From a checkpoint of a small transformer trained on Wikipedia.
Size: width 224, 5 heads of 64, MLP 896 GELU, 8.15M parameters.
Architecture: LayerNorm before each block, learned positions, no biases in attention or MLP, tied embeddings.
Training: 166M tokens, 5051 steps.
Each number is 128 + 24 x the weight over the matrix's rms, rounded and kept within 0 to 255. Layers, rows and columns count from 0.

# layer 2 MLP down (transposed), 896x224, rms 0.0349, rows 508-567, columns 112-167
[[122 136 124 123 153 125 163 177 108 140  59 154 118 121 147 120 148 135 128 155 119 106  82 102 149  94 162 136 186 125 103 105  62  93 116 190 148 119 140 168 100 128 205 133 146 151 129 136 139 115 103 160 131 149 141  93]
 [135 136 120 130  90 146 140 126 146 154 118 114 111 116 120 129 121 127  66 104 172  76 118 162 175 169 148 174 135 143 148 147  97 147 103 112 107 159 157 116 114 130 130  99 103 132  94  95 122 142  92 171  66 112 114 159]
 [111 148 134 155 103 116 112 114 109 130 114 124 126 137 148 115 140 128 105 122 136 144 159 133 134 109 156 132 136 136 119 122  93 121 110 121 168 132 106 140  96 107 119 138 131 121 127 123 155 152 118 136 142 142 126 135]
 [115 153 130 102 109  95 130 159 137 152 138 117 154 149 129 114 163 110 150 147  86 126 179  95 157 113 111 134 103  95 118 157 138  58 120 106 147 139 128 130 144 128 107 180 129 152 122  93 150 156 118  86 100 139 146 126]
 [126 129 135 121 130 123 137 124 115 128 142 130 122 115 119 104 124 122 117 139 110 119 133 127 121 151 138 138 128 141 137 143 131 152 116 122 131 123 108 132 120 121 147 108 122 129 128 119 142 132 124 130 117 127 112 120]
 [115 132 109 139 126 113 119 154 123 126  97 113 124 125 145 127 121 151 109 127 118 153 101 140 124 151 122 115 110 143 121 125 145 113 130 104 134 118 120 130 105 134 144 121 147 116 128 114 108 159 129 130 106 116 108 118]
 [122 139 107 125 121 144 127 123 130 168 126 153 173  91 101 111 102 161 120 125 105 104 114  84  87 124 134 160 193 156 117 140 116  66  60 147  54 152 151 143 161 172 195 113  92 109 100 171 198 145 117 100 137 130 151 110]
 [128 109 109 121  86  88 148 121 153 161 137 148 204 132 126 117 156 168 115 124 143 156 138  82 125 118 143 130 191 131 187 180 154 101 144 152  94 106 132 126 142 132 104 100 106 174 100 116 196  93  93 115 155 137 160  98]
 [123 137 114 130 131  97 169 174  91 107 131 108 114 120 145 130 123 117 123 141 129 115 131 113 121 116 136 100 140 106 139 137 137 144 123 148 149 125 145 105 114 107 130 161 182 144 169 101 123 127 144 120 146 120 127 173]
 [ 86 151  85 101  51 102 141 155 131 147 125 140  96 136  39 130  63 112  93 121 157 107 140 172 143 172 158 201 133  92 156 167 127 124 123  87 161  94  69 118 108 122 120 109 177 136 187 126  86 165  91 145 165 136 109 119]
 [130 183 132 127  92 145 100 136 133 165 122 137 147 151 102 139 140 131 128 177 135 131 149  66 130  99 138 144  87 107  75 139 153 132  91 212 143 168 197  59 149 106 152  94  92  95 147 111  96 111 128 160 106 108 124 108]
 [117 100 144 108 156 134 168 142 177 113  96 147 108 184 144 121 142 138 141 149 131 121 144 138  93 124 128 149 107 162 152 115 126 115 108  86 118 160 162 140 155 173 147 108 135 134  85 123 157 115 116 133 125 114 111 120]
 [174 174 142  98 147  88 149  82 172  99 125 112 135 151 133  94 154  81 136 132  84 183 151 116 129 146  90 118  89  92  98 171 119 115 120 115 134 152 134 183 142 135  99 152 152 138 123 126  80 133  58 103 171  53 194 200]
 [142 150 132 107 130 136 120 114 134 138 140 115 114 128 131 109 125 122 146 110 127 137 136 129 154 107 149 155 141 108 132 162 145 145 121 127 127 108 143 137 104 131 130 138 132 137 116 123 125 128 133 104 110 115 132 138]
 [108 136 136 145 145 132 122 135 116 117 140 146 133 132 134 132 124 132 115 118 115 124 137 142 117 118 104 136 122 130 128 113 118 112 131 115 134 120 131 131 108 122 128 109 105 120 111 108 121 115 125 145 136 146 134 120]
 [143 140 145 155 149 127 147 126 151 114  71 126 116 100 121 134 106 153 129 127 120 140 101 147 116  92 127 108 137 178 112 113 146  84 142 160 119 139 150 115  98 143 113 142 117 137 118 133 114  65 128 160 203 126 155 134]
 [177 149 103 100 113 152 133 197 147  81 134  99 106 122  62 121 133 123 127 131 151 111 114 157 107 145 133 156 128 127 106 119  94  97 172 125 113  60  98 153 151 126 113 180 142 161 103 118 151 157 127 155 156 124 160 143]
 [144 134 120 140 112 132 119 124 126 145 111 116 133 123 121 108 116 119 140 153 118 135 134 106 109 140 143 101 105 146 120 138 110 143 134  92 114 164  96 114 137 117 117 126 127 149 154 150 103 128 103 116 114 132 130 141]
 [107 113 112 167 125 133 102 154 127 153 115 135 111 118 120 126 111 132 148 144 143 107 152 128 144 110 116 114 152 141 131 147 116 134 142 101 136 159 128 128  96 119 111 112 126 101 127 123 125 135 132 130 119 152 125  94]
 [129 136 135 115 133 117 128 100 163 117 118 113 118 139 155 118 119 144 121 125 105 129 135 118 146 119 184 147 110 152 115 124 139 114 120 133 132 134 124 146 117 131 149 124 120 116 122 123 144  85 125 132 116 111 160 151]
 [159 115 106 106 117 122 170 137  88 168 116 104 125 154 130 116 108 148 134 109 144 152 155 102 139 109 119 102  86 131 103 110  67 115 144 167 148 135  96 126 167 137 134 100 113 118 115 138 109 117 143 142 129 130 210 140]
 [130 122 173 120 109 145 125 167 159 123 119 174 147 136 109 102 133  88 109 125 166 106 115 137 164 144 121 146  94 159 115  71 115 151 144 134 112 148 134 120 102 126 101 114 118 127 128 166 129  98 149 132 143 141 144 104]
 [139 115 130 126 123 108 111 134 118 116 113 136 137 151 137 137 109 141 111  97 105 149 132 116 124 124 141 109 123 100 137  96 161 147 100 135 107 170 108 113  79 139 172 123 109 104 147 134 112 105 106 108 124 113 140  97]
 [134 163 118 119 135 118 114 120 118 142 122 171 138 112 145 116 122 135 160 123 119 124 137 149 130 117 163 161  99 144  92 105 136 129 104 106 133 163 114 132 101  99 118  97  82 148 126 115 162 112 130 147  79 156 137 124]
 [153 124 144 135 119  96 155  98  95  50 157 106 162 131 140 173  80  72 173 133 115 186 190 195 128  89 168 131 101 131 124 156 184 142 107 124  59 128 100 132 186 145 146 133 146 105 203 149 115  57 125  58 131 151 104 179]
 [140 127 132 158 143 125 135 125 118 139 143 149 131 108 106 102  85 141 137 124 104 136 130 131 109 139 121  78 115 149 138 154 108 123 137 130 167 118 132 143 103 147 100 100 119 120 141 120 102 148 148 138 106 139 137 134]
 [144 115 122 126 114 136 106 120 138 134 134 127 107 126 141 119 128 126 122 124 128 140 117 145 131 125 122 151 134 135 125 140 119 128 123 119 140 123 142 132 124 127 131 130 146 118 110 122 125 109 145 131 123 120 134 122]
 [108 128 149 136  95 130 158 120 152 101 133 146 119  99 132  97 123 172 113 132 101 173 105 141 134 126 165 159 146 152 113 166 118 137 134 124 138 109 136 123 101 153 118  99  92 189 128 147 136 111 140 143 131 142 109 165]
 [113 105 130 124 137 113 119 151 132 169 133 162  91 149 114 111 152 102 126  98 139 146 147 132 134 133 186 137 153 160 103 144 148 144 121 123 130  94 154 126 134 132 120 183 118 149 148 105 138  87 147 139 130 132 144 149]
 [105 133 134 134  76 155 123  91 158 141 120 130 116  71 128 107  99 149 128  95 137  64  75 134 100 119  86 108 121 164  92 117 183 147 121 155  85 133 137 116 131 155 134 118 172  94 170 130 149 136 134 143 118 144 141 122]
 [136 117 143 125 150 131 182 138 151 117 133 122 153 128 135 103 111 130 142 103 112 172 133 122  98  89 134 115 154 176 163 145 176 135  66 152 149 124 168 117 121 112 155  73 148 127 117 150 165 132  96 112 179 145 115 117]
 [126 126  90 150 129 152  97 123 138 116 140 155 128 154 123 114 125 114 148 115 128 169 142 143 107 116 130 167 123 123 128 130 116 150 164 167 149 113 103 113 121 147 139 183  83  95 140 126 169 152 169 117 131 137 123 140]
 [133 113 111 125 116 130 149 133  98 128 134 137 109 132 128 154 130 129 127 119 133 123  80  96 161 138 128 137 129 151 138 133  99 121 108 130 106 131 124 139 135 106 129 122 122 111 150 118 134 116 115  96 161 144  99 134]
 [147  97  93 121 109 129  90 104 159 141  80 115 156 151 148 164 116 165 109 179 165 182 134 185 137 146 114 131 156  93 127 109 156 131 144 148 131 104  92 112 129 123 144 112  76 151  98  92 102 136 145  94 110 125 105 136]
 [126 138 121 138 125 145 112 145 122 143 147 110 131 124 140 136 145 123 116 142 130 114 119 108 107 118 119 128 125 132  99 128 113 133 120 125 148 105 161 139 111 128 117 129 141 135 132 109 126 107 152 146 117 121 116 119]
 [163  98 161  99  91 144 121 116 143 137 118 171 110  92 130  57 181 165 139 125 136  83  52 109 150 132 189 103 108 115 116 131 137 111  81  78 171  94 169 133 157 119 109 124 130 143  80  99  91 151 139 141 164 126 167  86]
 [ 66  91  71 109 169 126 123 137  88 152 168 169 100 124 130 185 117 156  72 174 178  82 144 132 143 126  85  96 146 165 121 109 136 126 125 101 120 163 101 158  89 148 143 124 129 118 104 125  96 112 127 145  99  94 119  88]
 [126 109 109 142  69 152 165 117 135  92 100 110 140 134 127 115 118 136 161 149 148  99 116 148  87 160  72 121 143  93 134 127 154 125 127  77 129 174 168 107 157 159 131 137 141 115 141 117 117 175 151 169 123 127  88 137]
 [148 101 154 121  87 109 114  60  70 141  96 112  89 124 119 141 201 154 131 124 130 115 103  93 199 125 166  89  66 113 117 168 108 144 160 148 123 123 150 143 168 140 154  74 104 147  85 142  63 147  96 138  93 119 165 128]
 [109 150 127 103 160 175 158 120 134 126 123  98 127 101 136 143 128 148 106 148 113 143 127 163 117  98 131 121 105 106 120  87 127 116 123 112 124  95 110 165 112 112 123 146 138 133 149 137 133  94 150 110 121 154 108 134]
 [113 141 134 116 114 122 102 108 165 121 122 100 129 114 129 125  96 125 148 149 134 143 145 137 126 116 155 144 150 128 128 124 143 118 119 116 135 115 149 135 140 151 128 124 110 133 128 131 132 146 115 153 108 139 111 105]
 [130 131 125 128 173 156 148 121 136 142 167 150 150  93 131  99 133 143 111  89 128 126 117 144 154 160  89 118 121 110 114 126 121 135 139 129 135  92 117 115 139 111 130 128 143 116 151 133 166 141 127 141 117 112 101 129]
 [119 133 118 103 170 144 118  77 105 135  98 157 132 172 150 167 124 117 128 128 172 109 173 126 136 125 146 124 166  78 134  95  98  82 167 128 122 152 117 153 121 106 164 113  78 133 100 139 161 110 168 135 104  72  92 135]
 [135 132 141 128 137 137 123 103 148 147 151 126 128 101  64 170 138 172 131 132 146  96 121 116 118 179 164 142 118 112 121 114 112 143 131 134 109 117  96 111 110 108  99 119 113 143 115 140 127 136 123 135 138 136 135 138]
 [127 121 139 137 142 126 118 101 136 124 110 134 136 123 127 151 115 127 123 149 138 114 105 130 134 126 124 148 143 131 126 130 120 127 118  83 138 128 103 127 105 143 122 137 119 143 109 122 130 136  92 119 114  95 111 133]
 [ 93 175 155  83 143 123  68  99  91 212 158 191 121 169 161 104  19 139 136 172 113 169 111 100  78 145 121 129 128  94 188 119 102  85 128 140 179 155 182 111  64 143  37 114 117 180 131 141 202 145 142 141  78  71 120 130]
 [132 161 137 102 134 133 139 134 135 128 121  94 127 138 130 152 125 146 194 120 136 135 134 116 146 118 135 108 100 122  99 127 150 112 123 162 151 132 154 116 144 141 125 160 132 135 152 140 129 130 125 119 118 131 125 113]
 [115 144 125 146 169 121 127 133 111 144 105 139 114 143 159 115 136 159 175  99 134  89 106 133 162 130 151 134  97 158 143 149 166 146 158 138 103 100 112 114 129 143 123 126 147  90 123  99 111 130 137  86 152  97 115 130]
 [150 122 135 121 132 137 135 123 118 116  72 140 153 136 124 151 141 137 131 133 121  75 108 103 167 150 128 119 120 148  93 133 132  99 132 162  92 120 121 135 105 155  99 115 111 151  92 123 164 110 138  93 108 116 140 142]
 [143 132 132 134 139 124 137 131 124 142 137 121 121 129 123 122 131 128 118 116 110 116 134 134 126 145 137 129 123 102 129 114 123 147 125 138 136 141 128 115 131 127 139 129 117 122 121 147 137 126 125 122 145 122 123 106]
 [145 114 146 162 130 139 105  82 156 136 127 144 135 106 130 156 126 155 165 186 106 145 177 111  97 147 149 124 147 106 126 125  93 116 141 117 169 106 169  88 125 149 125 105 122 110 126 117 119 128 122 142 113 104 149 114]
 [141 131 139 112 126 146 140 127 121 134 118 142 135 126 128 141 126 127 135 146 136 139 125 146 120 115 131 137 130 121 150 127 130 133 153 128 131 134 119 120 122 136 147 116 141 139 109 138 140 118 125 127 125 124 121 118]
 [129 142 133 125 113 123 117 106 134 133 154 135 114 109 135 125 144 123 121 110 143 106 126 109 135 125 147 154 103 125 129 132 118 135 144 131  97 115 124 115 129 115 141 151 107 142 141 123 129 134 136 128 128 136 145 106]
 [120 126 167 157 141 174 119 133  97 129 110 157 104  93 117 111 121 135 152 149 125  68 122 106 119 105 128 112 142 129 142  99 120  83 127 123 108  93 118 114 177 116 144 126 135 109 114 142 147  82 105 106 123 124 131 162]
 [119  68  87 112 129 150 148 138 128 154 173 120 100 156 104  96 127 122 122 109 109 115 184 107 149 164 124 131 135 103  89 157 100 106 130 107 138 117 101 139 179 150 164 158 162 137 139 102  89 119 131 131 109 129 118 118]
 [122 129 120 119 132 123 122 131 143 133 132 140 138 114 128 131 113 136 115 138 120 125 127 132 132 135 131 127 143 113 132 125 128 136 126 132 125 136 118 118 118 138 119 121 120 133 125 117 140 120 134 123 136 124 128 119]
 [112 122 170 133 145 172  79 122 153 118  97 174 107 168 105  91 167  98 161 105 165 146 179 139 141 121 148 116 153 171 126 108 135 147 140 156 102 125 182 118 137 155 139 162 145 119 122 101 127 145 117 134 159  75 110 138]
 [126 139 121 119 106 111 165 150 118 139 102 122 148  86 120 112 134 117 150 108 150 134 166 105 164  85 135 127  82 182 127 144 120 127 121 112 168 135  72 142 124 110 128 176 134 115 127 119 167 129 125 129 138 132  95 120]
 [146 102 132  94 141 136 150 148 122 123 130 128 134 156 123 156 137 103 117 116 122 122 133 155  94 109 109 125 157 129 155 126 151 132 137 101 135 116 118 110 113 132 130 127 129 122 132 123 110 129 127 134 123 111 136 146]
 [156 137 144 108 156 140 120 135 111 145 114 116 117 131 132 127 143 124  80 105 152  96 144 131 149 102 143  97 138 103  95 108 132  96 161  97 175 100 136 134 138 113  55 119 164 132 132 137 145 160 133 142 108 166 128 133]]
# layer 2 MLP up, 896x224, rms 0.0393, rows 509-568, columns 112-167
[[116 146 138 149  82 129 167  85 149 114 143 114 130  96 145 120 133 160 144 162 162 112 107 159 106  86 127 149 136 115 146 126  90  84 106 144 163 126  80 100 179 109 183  69 122 163 154 135 117 160 106 109 100 145 127 126]
 [182 117 142 118 136 127 142 116 160 142 126 139 132 125 118 149 136 122 129 122 101 130 115 126 154 117 110 116 145 135 127 123 144 153 130 138 108 101 131 147 118 153 166  95  93 124 133 119  96 149 109 110 123 141 119  94]
 [175  82  91 155 142 144 118 120 167  92 144 103 105  77 147 179  83 130 131 107 158 141 132  86 147 133 135 146 218 180 110 122  90 121 106 121 175 152 141 109 162 121 114 166 134 127 122 163 151  95 150 123 130 120 117 139]
 [134 134 127 123 136 112 138 142 112 130 103 123 130 133 123 122 117 130 135 106 132 141 132 158 140 126 126 107 120 132 107 118 116  95 137 131 139 129 125 134 138 131 111 139 110 131 126 138 115 135 136 124 130 134 141 150]
 [128 135 137  99 148 137 138 137 133  93 159 129 149 111 143 132 160 152 139 126 127 143 136 141 175 101 114 124 145 132 114 139 128 117 127 127 122 129 156 137 165 110 150 133 108 136 164 104 126 125 138 129 150 124 155 127]
 [146 119 129 122 121 119  93 117 115 116 128 154  72 159 175 108 153 119 128 129 126 161 144  98 121 160 116 119 158 137 136  59 100 106  99  87  55 146 138 146 130 163 177 137 146  93 164 121 163 113  92 123 134  76 137 136]
 [103 150 160 167 102 119 136 143 163 101 147 114  86 140 157  71 165 100 193  89 130 163 162 123  37 133 155  92 164 153 149 146 122 119 138 106 115 122 160 195 145 150 108 103 142 107 118  76 151 126 145 128 160 118 109 100]
 [171 103 131 150 112 137 119 132 127 133 169 134 103 149 155 128 138 153 150 101  94 110 116 109 136 141 103 155 120 151 153 101 132 143 125 118 115  99 161 159 136 134 127 125 124 128 127 116 131 153 140 139 163 143 116 150]
 [ 92 174 134 166 126  65 128 142 146 122  77  52 116 174  86 134 138  94 125 148 139 108 124 132 102 114 136 123 172 124 190 125 146 126 173 127 187 134 163 137 132 143 148 143 100 109 148 171 141 153  59 158 118 139 153 168]
 [132 163 133 123 162 170  83  68 167 117 101 150 154 167 118 169 122 172  89 139 111 121 103 109 112  82 100 189 115  62 133 169 153 137 136 171 140 180 152 141 145 104 164 121 127 125 150 164 142 157 147 139 141 107  85  91]
 [131 111 117 145 123  81 111 167 117 142 127 123 133 137 121 135  92 156 129 100 100 114 135 122 159 107 123  99 161 153 113 140 104 141 137 173 161  98 133 124 104 107 105 110 143 144 127 118 117 107 108 100 134 134 104 124]
 [ 86 114 155 179  96 144 126 137 181  67 134 173 148 126 127 178 126 149 127 103 138 141  86 130 131 123 120 109 136  77 143  97 130 178 115  97 135 164 111 133 125  96 157 121 186 141 100 141  99 151  93  74 167  88 169 116]
 [134 121 128 139  96 127 123 134 135 119 113 126 170 122 103  91 145 147 145 147 144 169 124 128 121 133 142  98 140 139 134 149 150 107 143 127 134 119 122 132 146 119 121 122 146 122 137 156 138 132 124 125 168 135 123 145]
 [135 130 124 104 108 149 129 121 127 118 120 127 133 142 140 133 121 117 120 142 114 152 121 123 129 112 153 126 128 123 121 133 140 143 109 138 158 144 129 119 151 132 163 122 130 114 143 151 116 120 159 124 127  77 124 141]
 [158 138 116 133 111 109 129 122 169 109 192 158  96 114 114 135 127 127 138  98  94 124 142 129 157 139 173  51 117 107 157 131 141 143 116 130 115 156  82 141 179 122 127 106  66  89 131 131 145 149 102 131 127 116 153  94]
 [163 104  83 178 110 123 123 146 136 138 160 164 136  90 154 158 109 126 112 152 141 126 149 167 109 102 115 165 161 146 124 181 142 143 116 135 107  86  85 121 152 107 134  93 116  94 105 136 107 122  86 119 145 130 119 138]
 [153 133 130 106 138 106 162 152 124 107 131 151 124 119 137 102 136 152 146 100 113 129 155 125 124 143 100 143 108 111 129 115 146 103 128 149 116 108 127 115 139 110 151 157 113 146 116 148 118 147 149 133 109 145 126 137]
 [125  97 128 129 116 135 128 111 168 121 133 124 108 142 162 123 139 117 111 123 100 121 139 164 136 124 153 132  96 117 133 127 177 106 144 137 124 138 113 131 143 145 158 139  96 154 109 142 103 128 147 135 135 126 123  99]
 [141 134 131 135 134 131 120 126 113 129 135 121 130 125  88 136 133 114 113 115 125 109 153 157 126 129  98 115 147 141 128 148 117 142 137 114 155 142 133 104 139 101 114 124 128 123 159 140  99 143 134 124 127 124 122 131]
 [133 107 162 145 137 121  94 133 154 161 188 113 114 153 169 134 107  76 110  99 158 118  98 136 136 131 116 106 136 126 126 161 149 166 135  45 121  99 112 136 126 115 170 121 127 126  88 152 101 124 106 120 128 107 133 118]
 [133 145 136 139 116 104  90 116 134 142 100 113 121 128 141 169 145 130 133 127 144 127 100 133 124 119 157 106 126 138 130  89 102 137  87 109 118 138  91 149 145 132 134 147 165 103 114 114 118 148 126 117 150 148 137 138]
 [141 119 131 112 125 125 117 107 151 115 109 108 125 119 117 114 138 136 122 119 150 116 142 135 152 160 125 122 170 144 129 146  90  98 132 119 161 129 106 121 151 103 119 129 164 111 141 150 104 144 161 124 133 137 158 151]
 [103 125 152 145 109 102  91 144 138  90 119 178 110 137 130 137 124 104 138 120 162  96 110 149 133 139 110  97 148 131 124 141 102  71 108 134 113 147 108 131 154 134 155 109 157  94 153 147 148 127 149 111  94  82 120 120]
 [155  62 146 119 104 130 131 130 109 116 135  87  98 155 131 158 142 127 167 175 109 122 150 133 102  62  74 120 184 151  99 113 151 166  96 135  93 126 121 104 119 107 119 134 174 149 101 136 107  80 153 172 148 103 100 134]
 [126  81 127 107 138 146 129 120 123 110 135 108 141 124 147 147 158 131 133 108 146 131 132 102 168  92 132 102  99 145 121 131 104 138 158 124 125 154 143 134 129 106 141 148 134 153 121 146 111 117 159 130 114 124 110  94]
 [133 135 151 127 151 120 153 118 137 143 142 139 158 137 116 136 121 150 127 139 140 127 151 115 125 126 148 114 130 120 131 152 135 138 114 139 108 117 119 136 128 141 132  86 114 127 143 117 136 127 114 143 129 114 117 125]
 [167 117 163 142 121  93 107 121 122 105 136 148 154 112 125 162 104 105 144 126 155 144  95 102 130 141 175 123  88 106 131 109  95 151 117 166  92 126  84 118 145 162 137 106 154  75 130 129 120  95 131 142 126 121 147 156]
 [129 124 121  93 100 103 109 100 122  92 113 131 132 133  89 101 131 137 171 115 160 132 102 115 130 124 151 130 130 110 118 141 113 146  98 126 124 132  94 107 156 127 122  92 114 129 127 134 139 157 121 113 120 137 133 160]
 [145 143  58 144 137 141 141 125 141 139 155  89 152 122  98 104 132 122 146 118 145 139  95 111 141 124  69  95 165 160 100 108 148 115 102 125 111 132 135 126 110 149 148 108  90 105 109 159 140 125 185 122 117 125 106 140]
 [144 125  79 119 151  92 127  91 178 132 126 132  74 161  79 117 128 124 145 150 119  83 146 151 106 146 157 142 120 158  88 133 150 109 145 151  88 129 136 112 204 109 163 136 103 174 125 120 150 127  96 134 143 110 193 145]
 [135 109 137 101 131 162 141 125 131 170 135  78 151 168 155 136 158 158 108 126 119 124 141  91 116 100 146 105 116 129 127 123 129  93 153 121 132 160  93 157 142 141 121 164  95  97 142 118 161 118 112 112 116 157 151  95]
 [119 101 121 140 135 131  98 115 111 104 125 135 155 132 150 132 123 113 114 147 164 105 177 111 106 110 135 110 113 144 142 137 147  97 123 163 136 138 122 169 118 138 128 146  90 121 162 132 110 145 118 124 130 112 117 170]
 [117 167 174 114 107 102 109 125 131 131 146 114 133 116  95 112 138 127 135 122 125 111 112 137  96  93 158 124 110 122 148 159 116 107 132  88 138 165 126 185 115 133  89 102 199 162  94 155 101  86 116 140 130  81 135 141]
 [118 133 123 115 135 128 129 132 133 143 133 126 129 117 129 130 131 145 148 121 115 125 121 133 149 123 163 126 150 132 146 135 127 118 128 109 136 149 119 136 135 143 124 129 100 108 109 117 125 131 112 118 116 127 136 140]
 [124 102 165 159 137 129 125  60 123 101 197  97 139 134  72 125 103 103 206 137  78 127 121  64 199 178 143 122 160 133 212 150 174  65 120 120 146 156 160 100 110  86  87 160 123 114 106 117 192 174  90 132 147 151 162 118]
 [112  59 117  95 126 146 171 116 144 111  69 114 156 143 156 136 168 149 128 117 123 102 130 164 214 121 144  83 169  78 134 147  76  86 114 146 145 100 136 113 135 121 146  81 119  81 107 142 150 112 177 163 143 134 132 134]
 [118  72 161 153 160 132 107 158 105 118 102  99 139 121 150 171 113 149  96 108 113 110 145  95 178 150 124 173 140 130 139 139 138 148 118 136 112 137 140  93 132 141  94 108 104 170 115 145 122  92  91 105 136  94 137 102]
 [174  76 178 147 165 123 185  75 113  91  87 138 108 117 170 115 139 157 181 147 155 178 148 187 119 127 171  98 162 136  65  83  84 165  86  99 113 100  96 127 164 147 129 111 137  90 129 115 114 108 121 134 123 128 100 112]
 [138 149 146 144 116  82 125 167 106 134 158 131 160 128 123 139 121 117 114 111 135 100 126 143 102 130 125 145 172 175 100 152 129 148 121 121 140 142 142 103 129 148 144 110 115 112 131 132 116 170  95 145 113  99 178  94]
 [124 154  85 158 122 112 125  98  97 158 171  74 120 105 153 119 153 117 121 142 121 112 122 145 126 116 121 111 159 134  94 101 131 147 163 151 116 144 116 127 116 128 129 168 133 117 144 150 122 105 128 127 117  74 152 138]
 [125 125 150 111  60 112 114 175 102  99 116 140 147 127 171 126 142 126 139 135 140 122 113 120 118 124 111 131 136 143 136 130 146 134 108 114 132 155 112 175 130 151 115 183 122 117 127 150 117 106  88  98 153 102 140 136]
 [ 97  96  95 174  93 119 172 100 123 125 142 135 123  71  98 132 139 129  78 149 141 159 110 126  80 120 108 145 100 103 130 167 146  36 128 169 147  96 131  94 114 117 141 103  75 119 123 121 109 151 129 119 164 135 167 144]
 [127 102 122 142 140 130 120  82 139 132 103 117 128 149 126  79 140  90 149 150 145 143  97 131 166  87 123 121 130 124 145 110 119 107 160 133 134 149 174 130 140 142 137 130 146 133 158 141 123 128 167 126 134 125 160 152]
 [127 113 132 137 142 134 129  98 121 144 146 113 108 152 112 135 147 119 134 149 120 138 134 120 134 106 159 102 115 137 131 119 114 115 138 162 139 145 152 136 132 134 101 134 138 115 134 126 141 131 174 137 110 134 138 111]
 [102 124 131 114 165 120 181 131 142 182 165 129 139 179 123  87 136  91 135 132 105 118  96 115 138 110 128 138 150 120 102 131 134 150 142 106  65 117  71 168 162 117 109  44 155 158  96 215 177 154 149 108 165  97  94 120]
 [122 123 149 102 149 202 139 110 121 126 113 136 134 159 128 120 150 133 130 146 106 123 141  99 122 159 140  83 141 150  96 144 100 143 129 141  97 116 150 120 137 126 141 135 119 114 136 147 140 177 147 116  92 156  88 147]
 [118 141 151 136 125 145 165 143 146 129 127 128 160 116 108 138 130 120 138 121 119 166  97 104 127 134 109 153 156 134 135 161 153 112 127 169 150 144 162 135 112 108 129 123 102 145 116 127 132 136 120 126 183 101  98 148]
 [ 96 123  98 143  92 137 141 132 144 111 162 159 151 154 110 107 141 112 150 125 115 109 114 121 126  94 154 156 151 103 133 114 122 125 163 133  95 101 127 126 148 130 106  88 111 109 186 146 126 114 103 139 149 149 110 119]
 [123 135 123 126 127 123 126 138 129 111 119 122 120 142 132 129 120 114 135 127 134 128 121 125 111 133 114 138 116 145 118 123 120 100 135 136 123 139 123 127 120 125 133 118 138 142 133 138 122 142 140 146 127 134 133 123]
 [123  98 141 106 179 116 132 135  95 115 126 113 144 130 101  99 144  85 155 134  96 153 135 145 110 164 132 122 135 129 132 119 186 130 139 131 146 139 132 120 127 106 139 128  88 128 142 120 122 138  94 125  94  93 154  63]
 [112 104 116 137 150 123 120 139 121 117 139 135 112 112 139 129 140 119 135 116 123 130 118  99 140 117 147 127 134 126 127 121 126 114  97 128 131 124 110  99 111 140 127 121 112 105 123 135 142 141 125 134 147 147 154 145]
 [121 119 116 115 120 103 125  99 139 105 142 141 131 114 134 142 109 146 141 124 137 126 147 134  88 119 125 155 149 127 153 155 134 134 125 125 147 138 132 135 132 129 106 114 147 158 129 145 118 103  99 127 129 127 154 125]
 [138 115 133 119 160 131  93 109 147  88 124 127 121 124 135  81 149 158 127 164 171 150 176 157  84 148 112 121  88 156 153  78 131 122 140 147 130 143 127 103  97 108 166 173 134  90  61 118 105 136 175 130 143 145 147 172]
 [103 105 141 143  67 121 114 118 149 129 111 105 140 145  97 144 168 147 123 149 121  83 148 168 110 101 134 112 130 133 140 155 154 147 123 125 143 109 170 163  96 127 133 139 132 131 117 136 156 141 136 149 170 150 114 111]
 [132 133 139 139 136 128 136 131 121 135 124 125 118 158 139 126 137 125 125 125 134 126 121 129 130 123 131 112 118 152 128 123 125 125 133 128 134 130 135 141 141 127 133 141 130 142 123 137 125 132 130 139 119 123 129 116]
 [100 167 124 122  98 121 148 142 123 177 109 127  97 148 133 121 112 161 115 108  90 120 140 126 171 104 136 123 157 136 160 144 128 106 117 115 120 126  94 154 136  99 132  94 112 155 110 142 115  94 142  79 141 146 182 160]
 [115  77 132 137 131 138 132  96 135 139 105 102 139 113 127 144 156 132 100 108 119 117 156 133 115 118 108 141 151 111  97 132 145  82 128 109  94 114 115 141 136 123 169 117 131 163 154 156  97 174 151 148 146  98 106 161]
 [116 133  91 174 166 140  95 118 105 106 142 124 140 157 133  69 165 125 149 150 122 134 151 118 117 118 145  97 132 135 158 122 125 118 132 145 171  94 151 124  95 133 145 131 155 116 129 147 111 147 123 111 140 127 130 108]
 [148 138 142 105 112 125  63 126 148 117 112  68 130 127 118 103 142  81 140 165 120 125 107  98  97  88 143 117 152 104 163 132 128 135 146 126  99 154  93 150 109  85 140 146 130 126 131 100 151 125 130 150 124 133 119 178]
 [142  72 125 176 138  82 118 139 135 178 178 117 126 161 129 115 166 102 156  96 110 105 149 164 147 106 175 102 134 119  75 216  89 159  77 109 160 117 118  99 135 123  73 130 112 146  85 102 131 141 131  94 121 109 183 145]]